Part of a small language model's weights: learned positions.
Each number is 128 + 32 x the weight over its row's rms, rounded and kept within 0 to 255. Layers, rows and columns count from 0. Numbers have three digits each. The size before them is the row's rms in percent of the matrix's.

# layer 4 MLP up, 1024x256, rms 0.179, rows 0-410, columns 160-191
090:122078133140090139111169128161169070153155152157023124187132107115164104138148100169162100076103
094:093151166153107149123145118160176104066151134166160076150151115137152126062134094118096164138143
100:164155095149104172143102106049173162164124216172129102174198134123135132137135117174116165163127
111:108113081144062124127103183179144183121141162160136103160103136149121098123140174081147163126094
088:142081127081166132143086129173191148122159098118134179152124121162128083078128152143127189097156
106:138122121106080140096042085138140130099136167106117102128172122101156143088129126131062103096112
092:164144130131153161157128128131117183074088149133199149164112130072130167109138136178086128099095
094:171096172132090148071122151122125135095075151124111064098121187158110210140151117132116103171166
101:136099082138138114111157197107128124162126128110136140099093153065196181119098104131144149155119
101:130143074103134161112120090112100116076176187157114169121151166136159035150117159129144128141094
098:178135123133106105133102152159105086095081106196126100096171130181101065151084135149094144095070
098:150123120110127172079128058098138163165119141118068136117115130155163233125099106101135121135119
094:108102075134133181176112106199144096199152113206087098154141175125129092165129123081141082176166
090:147136065132129126153142135172137195081088167106069071143140122140129106089145159155179108140133
106:094124126131074162069129090146161111099104177124115168117134122213127105111076157142143174156100
094:111177161158145057081119096099159135118107105102150087146215111172119154113071133145060153162157
091:079116184135136160034110135155151153094208148104105115100167070104125128130147153099128106156093
100:160129129177146128177049150091171163140124143169158073131105116071174114116168074152157175114128
103:121125112121129090176150128122105140118146105087147122177110127144168133123122105141193147141152
101:165114128138123106177097153133116114170098078145125121149170186098136127106111105149082152113172
098:141143148112094163104094102126124221099127159089167159094147125115154137142099108066133085079098
102:090170085182092085148105139153142104208067136089168165146161117116129075106191132169112133141129
112:098055094188098122137146099089113123117090155114109099152166145168211182181089158111099126081169
102:099155130145227112111108134102079156169135145119126101131138104103063100115186097195158168162100
104:119133161154131147157086121127126125147168146105072048134140147181123112154114122151122143132157
104:108071138162121118138085140113157121126089165120078145150129147124108089142174100099078117148058
101:122119133085189107150148105155135159112113120102180152102142158150174112122064144135114169195123
109:061156147166098113140064086126150165093098133149140128154167159159135033087101086129074106167107
109:100116150150148160180120092133137137095156143084049112140131122099100103175109185136118119135103
107:155136166101111086117109118154106076136131109130134104172077169121090101129129109078105096136113
098:108090130156163129160086077165121187121135191152118153087151156053119072133161116152135066163113
093:119149155107087148134102140165124165132109162105119166114125086080138138099158098163156177080117
098:153184182156088173134174158161099062079172164148083099140118094127138176137158112118111105112163
083:138128146092142082131141124178146093169063102157083157128119087135054176085214088089097119123033
099:142151177105099185100146186101152141167113099067138115132174151080109180154170082119126146127108
101:125163100127141089086072133174135165162110165091110155095163060118136092110155140077109166102090
095:142166137146125089106104126040092146166103169173183088130175109101151100126096134082103125086115
114:084082140115140121078119177143148143168139132163164106070117175093125135115161129083103162127096
096:160170125131119144045139154097116143078091126064116078115112157139174117141131076153165100097159
100:149095164118082096133081126176126159124168096073139099111126106061152085138080102122132099138140
102:171150153134119087136164094159187079190189114131138155115126139109091155177124139082129131133110
105:154152176159131113098133127142118089189133161157103108128132135202082105116108070133157119136146
104:146142097132121100087064075172143076146145158109135114172147114091102152171135052117142130138135
087:131123130119115076112081093116151092120076129117133125097193126071053156108088125125106083125153
099:113139072131150127178098182144144189081129118073085103166081155133143125140138110193154111101140
104:133118148140048140093118110184076018151141144098093088130130107164108081091094164148177094123109
090:121100098105111087151153114085161144114102064090102122120128159132102116120133137115154147135132
092:111166157142130141142075080146148156107091128128117182130136185085129102101145144132127110093199
101:116124161128048152136099108141144101087115133152175113116113114189171100055162133143141201137142
097:151165169128106117170121113119109108156119184147168150143117127149154144078186152185080105132117
101:159146136116165128130119071192137111136179173100093156139079115196093111165109168145094114155133
108:160173171110116128117115106133149134139068140145133231166159114204113076107061106195068127182125
105:133144089178164132176190146094108124116159050137126130142170148106134077126225148063138146109093
079:125135160133077163037114158127117149126176094180178028070127157062148181104056131153100087109157
099:165115123147169115168047126108105144176133029160128185137113148083071119087148106184054104103195
108:105067053105120126176088101196082157094136106158150137120135090127145129144143155131110132176093
107:104091121172137157137137137117137117155098205103161096142117110179130098157149193170102045159111
091:178131104160113130134143169123153195121126084139104079117135196166139134149152111108108101112151
099:120130121138135129147122155072170056153106147106134149157141125112089122157143114147147131143064
098:105090122131106128115084188138122111146130194143146105111077122136198165127175175120136137114173
101:130123161091114104085107152146116087035105163101181124141140161124089156113131170131137190162126
098:141126127139122124140184217155167124128139147148167155102164143138065109071169152087199118150159
095:108157150148114175084120151097160155124115127096185092072131128122169128167114074106098076149114
109:079089123168104143160105148136126135114181087066124111146164143083116067085108179133123154131121
105:107040076157093127077136145136126098154109139078106126094119127128051112120144107122151100125135
106:148151175116140109137129128147103157198148129149106182100131146126175166156162099047121169094193
109:162164145107157120127144175141070073088161153071094181104111096160134130097138112143105105097119
101:100152097051136091169167165128147183100131119177155154182148125112139123048131157138137152095116
100:103134141137141100130095118032131111117145165174075156081105110131155152156167114092200118196127
096:193159169189053118115176140178129112167143103125096071180155135131123095105136160161102049190099
101:076142107153139118090113150109111101153156143175069143144130087123095195130007169093048151150144
105:151135118114106140175143099128131163172095128168141108139124106148157119157097110115147142133108
110:139119090114130087094116144141166155075122082148163146150130179125099106099176126165088099125138
092:130144103105132097165119070120084131152102146183085130119134076127161152071137133090133160079138
105:152094117127122156134146122084137101158103139053141090162134132175134151135127202105065109039165
105:139149121143174161101127150102092063060089104077151143163123125151089128145126112126066173138197
109:102145146182192101130102155132164135147130126159127113125165090105133103157145082123097104125142
090:089092139128074130110100136200123120149168117092180224124124112165185215120167087120130092148120
100:082133144126054142133064052122086163087153075174101129106150128112145128110102156081126123144140
098:113122159118147122105171188149168170130177091137164195191140142106132146158096108170106123130073
094:128131172118160106144129109133126105189146129110098117126146097149142117103147214122093127118117
096:129120121149162141141138091055146161163141100116086119147131111146072196133132168113120122085112
093:089119140160106183110140116127111150100129089137119155155111087082191109135094145143162125139114
104:121132089186149112110072143127124030129065135120101122145117113141099180138119174139141126149113
099:137143122127168116118118081094113097207181086102082108105180125121118121135069077164132086121105
095:153113135121153084126088135112184130119127149104146138118162185163099110149148059159073161151126
093:135107202157157184116164139106118092098112172141140137135133122142109159134138088137097122125084
087:130113141135100120056132146104140131117197161132128124095171119117146113096113119155130056119171
099:113117147104126175168164097123153159128151069106139099081102125137088152109157118138077108097115
104:190124104112119116074100120102168114151160145111070122176176133154181150159147132094119166130112
097:148150130105142146123134201082131161152117177037125140146106086084143092106149118106119126158121
107:144076101142151099106134066165144129174149106130116131082141097095131154116129166113132138088131
094:082161137174082134166160116123155094094109122089136136155168101100108146131096129154117100147103
085:086164144142113083158054127084140165160121127140150142104075154141132133186102142117117109184057
096:095091117104186154136155162147103130125151109118200112107184115096075130118076159171121165139113
107:165065148116122158135150152173188177108130131091192094150112132150094057100147111126123067132116
103:135147109177163109057199069073118121172134101188128084139172114170130063113137109110137134078115
103:175160085130161139121201148135161120128114145157151118110180173143084076096131145100136141096202
097:151130118112124145179103134098157119141169120125172084144099139180159152164091082142183098068173
113:111148081176120186084098123154116098079079063143182128180144175089113208079128085144110102073088
105:143120141176148047054156112045137139104098186088139155176146132129098200118116121084187118100154
093:132101094175142079156138105181158142155114189100134087122111090148085135053136155139141138121139
103:120180141116093137147123117087085122144114120119142136121119183111147117102114111179099095102137
102:155171178160163185093107170125081111165140118175108192150154120157079075142122169146126183168127
099:148090129116113121167129129097130186173159129214117100148107119138170127125103111130109083121152
096:167119130148122119154140066060109168170132129141142120100057126123088120157085066101134114157153
094:151087108162147125162125104128119151075178133111133163089174176148099143117114106114187106118141
089:120071127125121120162069122115147103148138139139191072102108118119134132150109081173155179165093
098:147117052141137159150158195111087129128163122158137070116131121090100086135101121124117106085134
096:131151106152125129111132120183076123126103114143190163146135212108128095105110122126163118196229
107:142109136150087155171127146105112181099140166092172089137151152166174113154108159130125099067164
102:136141071124078161135124165108134186113137127146125122183085063083142128112145133143125071111121
096:129118080139063143094203133157159101169164150130099090147137187111160162111113128138104177140056
103:159145153124164089108118154137182109141168142068119073086150031143204146119129143145147119095130
105:095094177173156151145117164138152133137078158134116191127194061106106048090138061092173120188084
100:145118128079108201127129121044178109130114070149172170212056153083132136096111139103147091097123
107:123114092135109127134116159119096007141137139204041162116157083141114128113075104144097134168106
099:149116111130158112109148176123130225120192142074093147075108127138209102166136108175092110167144
105:117101146150133114170153104147105140081142176145117110108140153154199143123106105111147176080184
093:137063130108160134078095153198097091155138131113107111111166121144168159108113082133167173145112
090:090205075165058109185169118141123177110126088141128098150082140050143149158171151071100096090135
092:087150133178152125106152139074148030184115111107068125184103166124123186076090136141121188102124
083:122143117200114182103165131157079083161168085160161143116082088151167118118129185105112125117134
104:135132176159116114124157143171081118170092144100137138145075103160107105128065161154136187117121
124:074136096118112116149112068166125089161119113108113117168102153141145104054107095116097089060154
095:113088044136145128194127114130143157115133133060114091177181152206097154087099163109082141065142
091:166137105089136072125101143150122107136056170116123128136123095108142148078144189170108153148163
102:063152124092100194140052128134148174120113116055170121155107127116122126122143127167101172098121
101:134131121128108094142140166170093110147173146099148104173147155086148063131158158098146188100164
108:059150190137134103125096171072165098121109124132185119161154149142130140148138095102131164114169
108:081153073133110121135124135089157173141129029127175102116132133126150159118115138177089126177113
113:148178143194173072138188140122109044157144144084103075100137097182134116100110161134140159115178
087:075132135129141100138145131113163117160148093145201149161078116114050106147104078122122095110144
104:129100144122158139123111131115093174140159077157149144118152071104141128136131120101066128194166
091:129165139127129137082106125156084121149143185164129140102123112088148177115116116199131133094097
103:095153079128124126151116144155097110145157103179162081151165107167160182156170126145091187134137
099:115138085128123132112109113162138165113118154142066127094141101139131130151148128146134091096109
097:097123113140058113133113138153115158131144085167104210100081164112108119140176159100100059125097
102:065077116152173145139166136130089091080085118109112140172075077114092169090160066075145095069143
098:105106174196112095187143202098138122101115137180143115125116144175157080130130128060124083105117
101:103164174091092125148149162150153065114186222113141171100170092082165188130096103138151107098080
109:125077124099100072114043107118138123159169154170136160101096140125110129150151131137132097134100
097:092147079137145127133169154119163142130137097162142121133157130173122065075092132150090146143144
102:142119094151122085127118102098156100117103101167109124124173113109139225116193136159103114135092
115:118127107133103130143129118080098094177136175117112108062144160126164082188177088107130131114193
092:081091065148091127146157126075136120142123139090148141082148124139169113109140088111082072132050
094:095096097117124138218109203091123113158114098117096122096134097150192069162169143118153138113119
086:116085115155147175132171101120167127145135090125133091113116081168114125134123051135148085135130
095:094127097134135145132105144124141081128136218142135091128102165103140141111106121123089166137161
103:099123097130157138100121126142176130105161098148090093134158097156130130129141055175144152077152
092:069197116091150140125116130147166138158139170155162158157123181130155153085143118043112154135151
105:112138146142087117095163071139124139119135108170120148124193108091199118132096116081115164073206
096:107119099152073140112165146153102052151130149134088121157147102109092151112086099110085116168139
115:119093076116113103108097132162127068117130124153150147115143149119146159094156152134101108186095
099:090059092167113127124157164131124154170170124124162164159150141182113098170139122138080117091060
101:118151117107159182107109155146115012114110132159089125148154157098099133106159114064130112127085
102:088129112088068130109087155119084152152175151138141137124133091123136156064071125124126148069118
092:175133165160176101183157151126157104110138085134160182147121147107157050089094102119127145143132
096:140131138139164126120127141104109114159123177133119126132163118172130053140141083178120146135146
105:095158130089111144179141139187141146060082157175169118158138113144101137127160092116163126092118
103:076175133094141186143133106106153130209153148092101115166089088132138194133120119128149130139115
106:142123133145095166162137125076140108156110139176105122145142107161078120121134069127120094055123
095:096156100141175118176070114114115105193137121111082144159126084161079060115201092120106171105152
098:094134101137096098120146083134136130125038122158196144154164146162082073085133110094116138023101
094:155087164077129108119129162168158124049147129090115112170120133128123166141105017112148110094075
108:175095106083114172130134099155115213171122184162114163166155131148110100126152112108107161117160
090:098041136121096137136161091099131073134103123127156140156159121120141159150195141113172129106166
095:106046148129083161106168124121103114137106063139119154122110156107092124122135116120156109138161
091:111120127140149148100102112081126145136175169165112165170144133097145132061121099072136157135193
100:142123099125071140156059104122113091141096106138134091165165114109116093100114162147061101122171
106:123160100130130189114126099116152141150160141136091136167173142108078160140162122122147156080078
096:146125139105088136159109151161115108090138152109145106075114202117139164137172109160122119122133
102:058130126163143143145045112148114132072143126141133142136056146163091145132058120154136174105106
096:118177179179055180163155075149108179151142166130073094125141125141108079090129100138116095176188
097:165145135140135107138101096128086148152098186142080146118122103219171115095140107138103117161094
087:151124116108160158108177187082160112100147123176154152163113201132141094084133091103124111193172
100:090078171084165110108161178192151122132185161114134127090163140118156193136134138104070116105151
119:105140168146089143202157113151165088171138103113134104132172168144166154122185172090100155148117
096:100126075043102146096125103103163146088124156072125112125053119147177079128111094121191082129162
098:119068173160112144109173148110067081115141122131138123158121079142148123099139105143107124156156
108:130125153156088112055150056113128170145128123148186138098230148076078008074096128120106105141195
109:120079141156080152086084116167099130198134149093132140127142154156076140126086134144151148155089
103:151108156127184191155106162156161132112135080150127118159180114091116118092160099128096058158114
094:153110080100107124119160115180191097159187149094167098174159117179142131101127067124162158163155
090:154088113097128147148122153183169128102095174051169087113139118149145159090132165120097176097076
097:100156120176173135156156126127158062115116129115135110134143138072105144068086112146078157139198
097:188119146102148077131126179192163190180134139099104113098190147135090099118120148156137098119094
091:140115132114103126169136172131107084145156181099181122122131069141153132092142131099172155165135
089:130119121109084170179061148193154155125062093061143139096101165122180154143170145100130161153131
102:099155120130101163111040080117162153143119056151126155147086094142136122097106178130164179110211
091:104091167141112087144187135121136115135119188130139134108108108182131104147170092050149200128134
105:154140079119117131165136143070182155143133116131123124154183156118133170160056150093138099086120
107:065070071198065156128185136135113116141119111116132179142152070106106091144133121092160126212140
103:142173183173091133155073171148143132194131092145093121133123132132156070057097165148153213155157
108:160050096121085116173122206146097132139133135187147174144135157106184138130157174181130111128133
094:069138146146148115133135099152102016157092090130096112119151167127091171145073126109129191136180
110:140164145137102123142112120143113130113067149119095153088106088124141132170124164167105129188112
097:142121105145123092076168148139137208136133163131146121143131103093113143180131112144115108142123
092:096130110117175119108103128139117122207047104124078073104150112225129116136159093072148091172116
084:143108120105097122116195088144095137170168136138145134074147112162117145115122125136134115117175
094:185084173115076122148090047128078133139148147128100149122114105145135149135162055149116151095162
108:106129121178173144125132101141189119133173149130103065091125114138138168113110131106158188123127
109:095171122120078127168144190157158077131152109079109130159155144148114112111143090123141135159127
100:131137081103132142085134208083141162128182139154112148143194150118195138143124105135114137117122
095:101117108145141128118109119134120130151095170137177123164171127174139102114138115080145086087080
099:141136152143103158089152154138127108157073146099167085147179147125126112164125161106180158177058
093:075088069116125182151136116136127059151213142168133118113125131126136124088172153076075167058131
090:116187148164047139121111128114126072123128175123196103107130148101143078134207138152135084143131
111:137156132154107115118185145139111103113114086144149175122129064186181108089086183127142086061126
093:066098131135167106121077137107133116070078110162098135147203143157144108094135055134180144131098
102:123060125158105106155195090164132050119081133111112077132182178122162117153118133129111124138165
110:131130088174117077172119168140064099135092161139056131101152173106136041113174158113157141114147
106:133121105156149155157116181108155135144119158145135134058165183167133094108129144151083097052105
083:113179163083169133102153195183138087103176141086077165076201158086164114114115093107176182115198
107:131055113106168075112080174188119175199148133123135098156133134079147119129143101100132156114133
108:106098132099169187182116143108155068127113148130168150164117128038129186147154167117112170108125
094:070161132117182157139133071133123178086103098114127131146114165127137127092111140158144130102188
119:105160081139102127155150129117092070127101114109188131163129159114122171102152095115178095183145
098:104109131171191134073139080173156102144145152109085120144102124094102100083173154119110133133135
099:081195108146133153134156087186053124122067142149127148148186180137152092133116121132163170144159
101:148178165159119114170111076130130047127058126161125151124129132149113154135162168069126155099158
128:155085141161145101134113109161085137112115165130121100140187197098112105098121099107153102139120
097:155079088153130060117155112127095105107157133099150167149141165179085133090143161175188112104145
097:148154100122128195121139146158143093116146137102148085132120103074105139117186069165091110197164
094:098178079105134099136189128123167056050094139081088135118143139109118144090129180105120091178124
105:122073175150135119134152097192100112141157094111153130137105132128147132081120112115116112108123
101:108041068148057127185152186133149174131158124090143128127129143101134087032126154116121138116130
089:064089055114095146117215169150120104142149163094122159089165104132069081136177133140140134145158
104:178152124141119152109101121164103157138181135104133136134118146159107159140136130111168093117103
103:067130116146092105126077126173104153100177065137136169138137198111146151126067109123135042075162
094:136076160143105114096070073144096115132143123108182157109112161088133179151137120105105089158133
103:131114169158159050128153131175125135164104114162140147063178160107183072152124135163108133108134
103:172122156154111123137121094069146126148095109162174147193129071129125122074103097117107164118125
099:047088119102054151165133103107120071143131192145094127180114137150143143097175091075084150122168
097:084110064170073065129158111137157034134110171144130151181164112095145162134143131146147156171122
101:102124085143085107127111141141100087114143139051166171176126101131134197125190165081108102110120
114:145172140102135129140125152108186098110163058130141132160117108113146137118100155120200074109158
104:127151150173090135157081100138142094166128101078111114111146169106106136088086162131094152151168
104:156132160155112132137124106096140110151118107117141121116124105154168115077144140135123123091100
099:146135091093175105175100141167142132177110147107137143134093124158131164135109176106093113142240
095:175135135153124147143065100106125075151140138131104130126131123168125088153189150053092166113163
091:144101108144189168149176108152156105114138110139136136161118101169176118114172135145092147129149
100:129148126100120114132101128114121098160155173153129050130152152107128111123118120101136115146155
097:110146095188082071112136137144103121184069134141070136139125141210113104133137072113120067113106
097:072171143096107122139108106094069075142102140043051117095128081061111128134104101157123119049093
091:125158161170082117083155142127122160084147148188112109182147086163144104082175155136139133173063
103:107191070121105164165077149159104207079161196081117120138092125100187136149096112182113114119172
101:155120095203126104221098120071086132092076105171136164156172129129096141103140117109072124142114
105:128066122158101123078089156054136068130095129168164167173182135127123173058186138102167189069131
100:139098044096130188125120095083073068110102073086143115132166159041131136146122174122140155128174
098:102057099130126182132136146152119087174134091137107087109115139126076136110169160171078094159145
093:129082171164117137177122132183107160124073143133142113109068137137158166101110159101176118106133
102:124141139139132146071165173132110064090144109164099142126200141208142124085109128125152113137097
115:101167075126155129133144141127108128113161109161145083146158132086132090105130106105143150120113
105:124098131133107134141100143160077142133107112134080124090155170195128130066142165169151188066137
103:087120136112163099190091199163177078143226139094115155179122020108113112124131150114095113120102
107:067136145105061089134125168134110172117090159164129098184124089142143074170142095124086082118165
080:085173090142116079198132171117082112133143128133094104152193067173096075140126094183092125103076
110:114127162131130123128191133090137155121144105120171144078141136183104108181170126127074201169052
103:099119138091190164123070147134126079149143138103105071186153137148134128152123113160142141110114
090:175110110077150168121134190183058062166037132063163099108128099104123143135159127135111171113106
112:106125128152135164106097153180118126140200175119198128180127141107132158126112051121145184107131
100:081135173167071152163165160148096178101189116123063067086160129135132118107128115078129129109089
107:147155101125141137152110134157077080127115065117157184182190127188115100137165121161099147133147
095:135185164211093159148145135167133065123083127104136092120129164123093105132103112097128003143132
099:086129177139177144131093060193159077098139110129149123245150126139128112116102086111104161170162
101:102090120172130089141179150199069117183148160194153104131087157146177138126148127124113151120153
095:112132102113180115085125181142052073131158164148101159158088166174174162117103095104148115079131
099:110123049118119124191188156087134097107116091117132138124191162156078116114184138150105143102171
096:155132138170120156156164121084081145162123157137155128165168131101150193072186182121139103166155
080:154128157144116126116131137165152175118154071131105052168120174111073120139120148116126157076105
097:110118115144165141177074160089163162110008060107134160161076113102121152087118175161157135134159
100:155150138139081114148075105203094185108111159160127140140122100189186085137129145156057152165087
104:129152140115129124158146064159143124180148155102097136151115112099096108094149151110107116135136
101:138132118177153142145118148107141155121136098129190133191089127155168169123130120133127163117160
108:140111126089140150142149091130107176110135148061148102157144123194142177147131091140127138146104
114:144155136160074103097200145108185090046137174119127131171130057109113124123105169104144067158171
081:082109094169089141138121154153095152128095141132118132102121106138095097151157168118114116196147
090:119118107118175088174154109056143146150055146104100136133131048113204128138089139146126061197110
099:199126147119115129128117094121149143161135101152144139148135161117071163104190178136103143193101
086:102113060153131109159124095059105112091150049134138143138168162061182116131152150127085115194116
095:118136126119186165134106152077133180132197168124142132123096152017121105134152105138133090138109
100:120106143171101131135098106140126188085126133133114111197128087178142091149144173055095101134111
111:131120171098190157166115158189107132132084138118123127127120030098141194059140160098114072080152
103:120120108144070100145073163140035122179151180155082125106108090163166125047111151114154138110154
109:131164131155148169114151173141133094138111142090097045095158167072128135094165152160111102129067
107:077147159118136103123130102134114180139128178108165149151118126156119117116123097134101098198094
101:128174130151123089181070134168131091161142147135120052154168130122116102120103161215120101077155
108:116136158117093177107128158082169096167145197082103148170182148164082118136176135120115115101136
091:177204161160208139158085161148120125128182163111089109119111152114154145109174155076174116141126
099:095135126185119145150102127132127092146036128119155167158140099161193129100115170117115115056140
104:108148089124099160146112117130102041146092121136124160076169082161217117181094074136098172120095
085:125115113135137094101104117129108131074198117130130189087107197114122126128142128159114115110126
100:186094153151121140139106084050119041159133145127130093114120127081105108081158120114133175079130
102:134170111133120141080134111080139049119127121095088120178114145113196128144116140127143224114123
097:123145140170131156133103115137121142090115093097094123095105165124112067094171140100104079094145
100:090127132179134125092091166127129105219111090133110179101079072174138143188132168126079136120136
103:141144133074078128169159168165112120134136139123160055092097136146199133139142119141111127115129
094:131172169094093130133098124136113090152145160163134150137152108091144141130168176119115120151137
094:188133132170121149112045132115080085169114166156117156070145129154140149145142137117160175117140
101:149209141125112143106115143099143135140161163111124096087121080164154126149104178057119112074143
100:169138141151108112149113145147130072135166114080117089204136124144153145134116083188116135133132
096:128113182026102151142171130074141115148134134143151106059118109079125138047151173172151140127104
094:132084103172141153142084061114194118141126145120072158108172143155159116167234106124140128107140
099:145130132134108127132157097156108148111174119092135082174156082122091172202149243116122148099150
097:156139162114096078162114148149125125085131096133147133207110129112137107137103172157093162114176
101:094151118101199118111088194170103203174105129064097095168130150116097094142122210102155116121163
091:148161093161117122122127160097151102176114076139102184186106149126091132142130059178094114143190
094:126084109109130111144112131101095131152114149094175123115166104115090164121093154122133171115096
118:123165093142124091190069137142107133170128150100119123137134145153122075107120159133143172245132
100:135162121095126085104158096143142173141110138135108138074121131063133158182159150135164139121075
098:075119093117107157134139182108133188077120148159131102075157160120089116131111101130150146145168
106:131130144129153106160126126153132142127083152091129157163155066061117136154117107147111076138178
101:122116174138145141138105129129125126118147134182122129128138072173109053151170145067162142081121
099:108132076114172135132171112116114118084128161100112134156093096107091061115128168118105132188110
101:141173168142149101135128131108079051119082168100099122189104139158132108106098160155093155054094
101:136136071161184129149109107153128066154082118126181089126133129132136101108172116080123145120186
103:146144124106094179120079156163142042172170132121078083161120150105158062097096131121122157112176
100:138130193158137105153071155100140131154098153058133152135121126165165101140131090139133157126108
095:124123131118098166104141095099128153121117150076163141153074179106119209145091067132102129126138
103:119199113164147115069132133138157152113171131130103106148164143125169080117118141107131111082144
086:123122142170102121150198148153084160128171140117136151171134101124117057137133134149140114114170
101:109107085088155184096134158116130165131155124133101124225130084174133133130191127052144110144162
093:112097185152094117105103091131156159142200055112160164161097128168178168115103074122177085112144
094:081131101130118098119118150120117139175130124143203094110139132134148134175117110151124086161195
089:117121182120105112126104115117172060155109082115107172070098104122113178149158110147165117133081
094:058162103070089127171105077129126135148096152107148142153150117119086115217114109105119151117149
103:107151105077085121070127063162161167132130129145090136131108149117168138176117122087091137118100
096:183214123132108111109101105150141077153185151132085159116194119085127118121125124109119134061129
100:149135150146092152120109118139103131182092059123181102179171077082078172132135122094174129159182
093:129151099150203199076132137158120099134114132062168144115113163127102181136139164123099079132183
098:137159123197168141211125125152167181122144183141076084145099146149123063113118110121161131110198
095:143160169130138102153197167201163071070135099127116074083167102123112128146070127123120092148094
095:116142150173128116162128120097103085128054124170083088154122168155177192104199130137097085078077
114:107092124118149134170102154117097131198142116103110101182180110144110102064160101101117144099141
094:130093129090119155168080130141114162132133123114110090100105072118110124155166131139156188173149
105:110148144104162176103094108063183181129154078080066157163133153139107142125115128167177124170129
100:107122112118169151092126148151091099163131171103102146146168127127095126075144157138100066098071
108:117052142111164127110146159179119112132182168131134169112190126149148140161173123215110115124155
114:120141123111117118154097161123128122096110110101117130174167116087165162140114113121183121117137
099:141145110135077114155095182050121144148089122184129142118147183128169158205098143137117109118137
101:095153157154188147111160164182144197154109122118151153094134123079145142110095146115121153154123
102:119088101233127115143067171102119102116098166119141120106157130153140145127135094119109145157149
100:129087056132100128104177176127167123181109139115155162160134131162096155103186078146151152130150
103:086156136136159155091142167134148117147090112148110045137160136102110151133117200099115143094164
090:112159132106133088140163198121187067108154135129128120131053163152157176101108114114095184145177
108:101125102124142182150178090158129104165135162107141131056187139124093067101125142112135136147135
100:115139126144100130118094122147162080096126117142236145182100096135146113125091146141194175150121
101:121144145106125118152133175168137175146109140167107126120129110121126136135096112148123093098109
095:137165125144145145161140101214180187150065104144052144139182199059150125151179177070055132123130
111:115092075131166153158085079153081182072080131147061089151145147137175148079170128147112109152110
098:008142114147129158166169179147102157168134103071143134127070070160159183147133148063143092206090
107:178095096155171100101148110111060123115084182123112088139131093089158181123119172164124102139114
102:135175121199130167106101203152066168120178102119121137089151136232157130101113150109117124076089
103:137118141149147091130154142090089138115110145094127148122114102129142092160095093139105137122137
093:138115109118154142128112117134148123109125102125047049113214151104141120163108096155135105106136
092:114153151147129133179140140056143143068084126156105132215134135130188082174143128108152101107118
095:129091129115178147132151105138079116151145120126172149080127112173145097167104168135127130137139
098:127184115105132098125092110178134161136122093195154172104100132078183104126080115120122128136095
105:089123107140069089166136145128121132153128138140118076107135118139128166087145128130142154141107
110:080126110181084126131161108139133126123117157102121141169192143129144080121112129205075152156173
100:135138101082152148142129146159099127098141105139161107168152110147120124105098059135074184182182
100:125106124175093078142122089105076117135145098128120199189120203101181110140094186114160077127110
105:109115134162126154088088073116116131123138175152110148126145142176075157136117120160179167083102
102:127129097095090128110106190108113187152134152177160188158152165183151043112104170081136142123164
103:119122137112103101137100147085070163149140116062045069092153172122183106155185147175102095149191
097:115168142174109126190139133174143176110136137102168143146120110168152134147115124092140107127082
124:126153146153150169055111141121088149072084078161172120190135146154122157108092037136082106058100
093:102118057123105166131162166153144123103055175086159114224157132139096086115199139133144125080172
095:127109129131106106108128135140118170165117089112112133114135183165051126163150078121159131087135
092:061176109140081156082119110107190155133146106120089134120091137090139150120134104111090199120162
097:094129139156064132114115184155111110131196167090166146096160153171069126103152167129156134112069
102:133117142130102147105104150188130066149141104101200123134202140114113112195125121091138101106078
097:149146101168110091084133176164145121110120149124121164131154154183136042095114111147081123086141
100:167127176150103156058162177160103091155123099157130104127139137137151134149101125161103141181184
102:128161146115160142149130133129181159190161136156222118147211120121106118097144110054133139141093
092:110145158093154149140151169117179177133138099162134093161123122062167071137144154108087120118128
087:112151107119148106164115085096137076123175077165108120162172097120144151077166160073118125121101
100:164141083134220195149111132152135172067152098080130159073150111089124153099129108126111162120134
095:120152124114076158061130108078139142160116144123113046131100132137113113183071123200164105107173
113:134121117106081077190114136124185134124159120170159076104098143132123164146153133105110090079154
085:107131098151117116144133146112138126112188100109151086109095111064133090078115148158080160168151
096:065065105102126119136179099094138116153132173090141086104104160073168126195173089142164099189122
110:137065121096141152074187134082138091160114137126147147097134138110057141067132147137091111124107
105:108043126107148121156127140074058175111085138144183120125176169132116113123145172105109163099098
102:116072135131092126128110145115128147129158157157112178056112166147115136116150115125139059144148
096:136116131176068136098129199158099093154161111147137187148080155166173090095151197105133145157112
100:168166154164170134142106109152101130107135130062143152112170107169180124073145161103143122143108
103:107127108123080172131067083172081136147132170119150175123061095122164091138126140095079162116146
093:119080132115167110143129085154145098117107154158117167118169100121149087090110124061125135124204
098:139144142100164047090111150124143122100194156135155164149154183201181114132096139085108109138110
100:106150130169098160132144172093092121117117179160173063179145096092116148101066083146145116125123
092:076098086177144155124155121147157150070189141139089111086101108090124112107108151080136122138099
098:114070158110148146123136184133135114136168049129140082175085149183108114124105063179115114121148
096:119124115119162112092104167127119115119116131179135138126152102136089110090163091149129103145091
099:098124123175135157107091137119160215157110121136154133157099153139099127094113136166106177145151
089:134117134153099140094124151111081124127164116167164147135117164178097112123125125107156133143095
093:114125178146102126143098165201100093115120136111091117130156140143132111157096141147133135117136
091:059127130101141145108172088093093106158099151131129142099118143139110167161160111128107087139129
098:134187181117112151124122123064066134096117079125136123165111173137209129180123107135135175082135
121:146194165167098141102158131142108039183125200165149138094126196111128155068145140146086167162085
098:104157133101086068154097134088096164135107158107186032170159132070130085056133157086090120178140
095:126105135131151108157183085136129084074092077118167136172136118129150122109143123088126145134147
097:108140089096053127188147123100149059148078150098088116159106120101122113072090152094091121145195
087:124090161137077167152132092130118127144133119109118132039126054183110153173168139129183111074120
105:096082127124164151117089090087091067077104103100160147140098181215132182121120094149095124152151
101:154101088169115159200137093108140114092184160155180142131132133127132136088120115187164099097155
087:155132122111140138094103199109096084165093118156126120164111103134044110102118069158100075143146
088:132163130110123151152112135109153062128186161089172078127086098138126119186124116162133112101069
107:084094147166129123163170159031161136130138143086166127077121128140093139147135072123130020122095
101:128171088191162099132101122111163041147111121140164111163063116119055132099135142153130078074157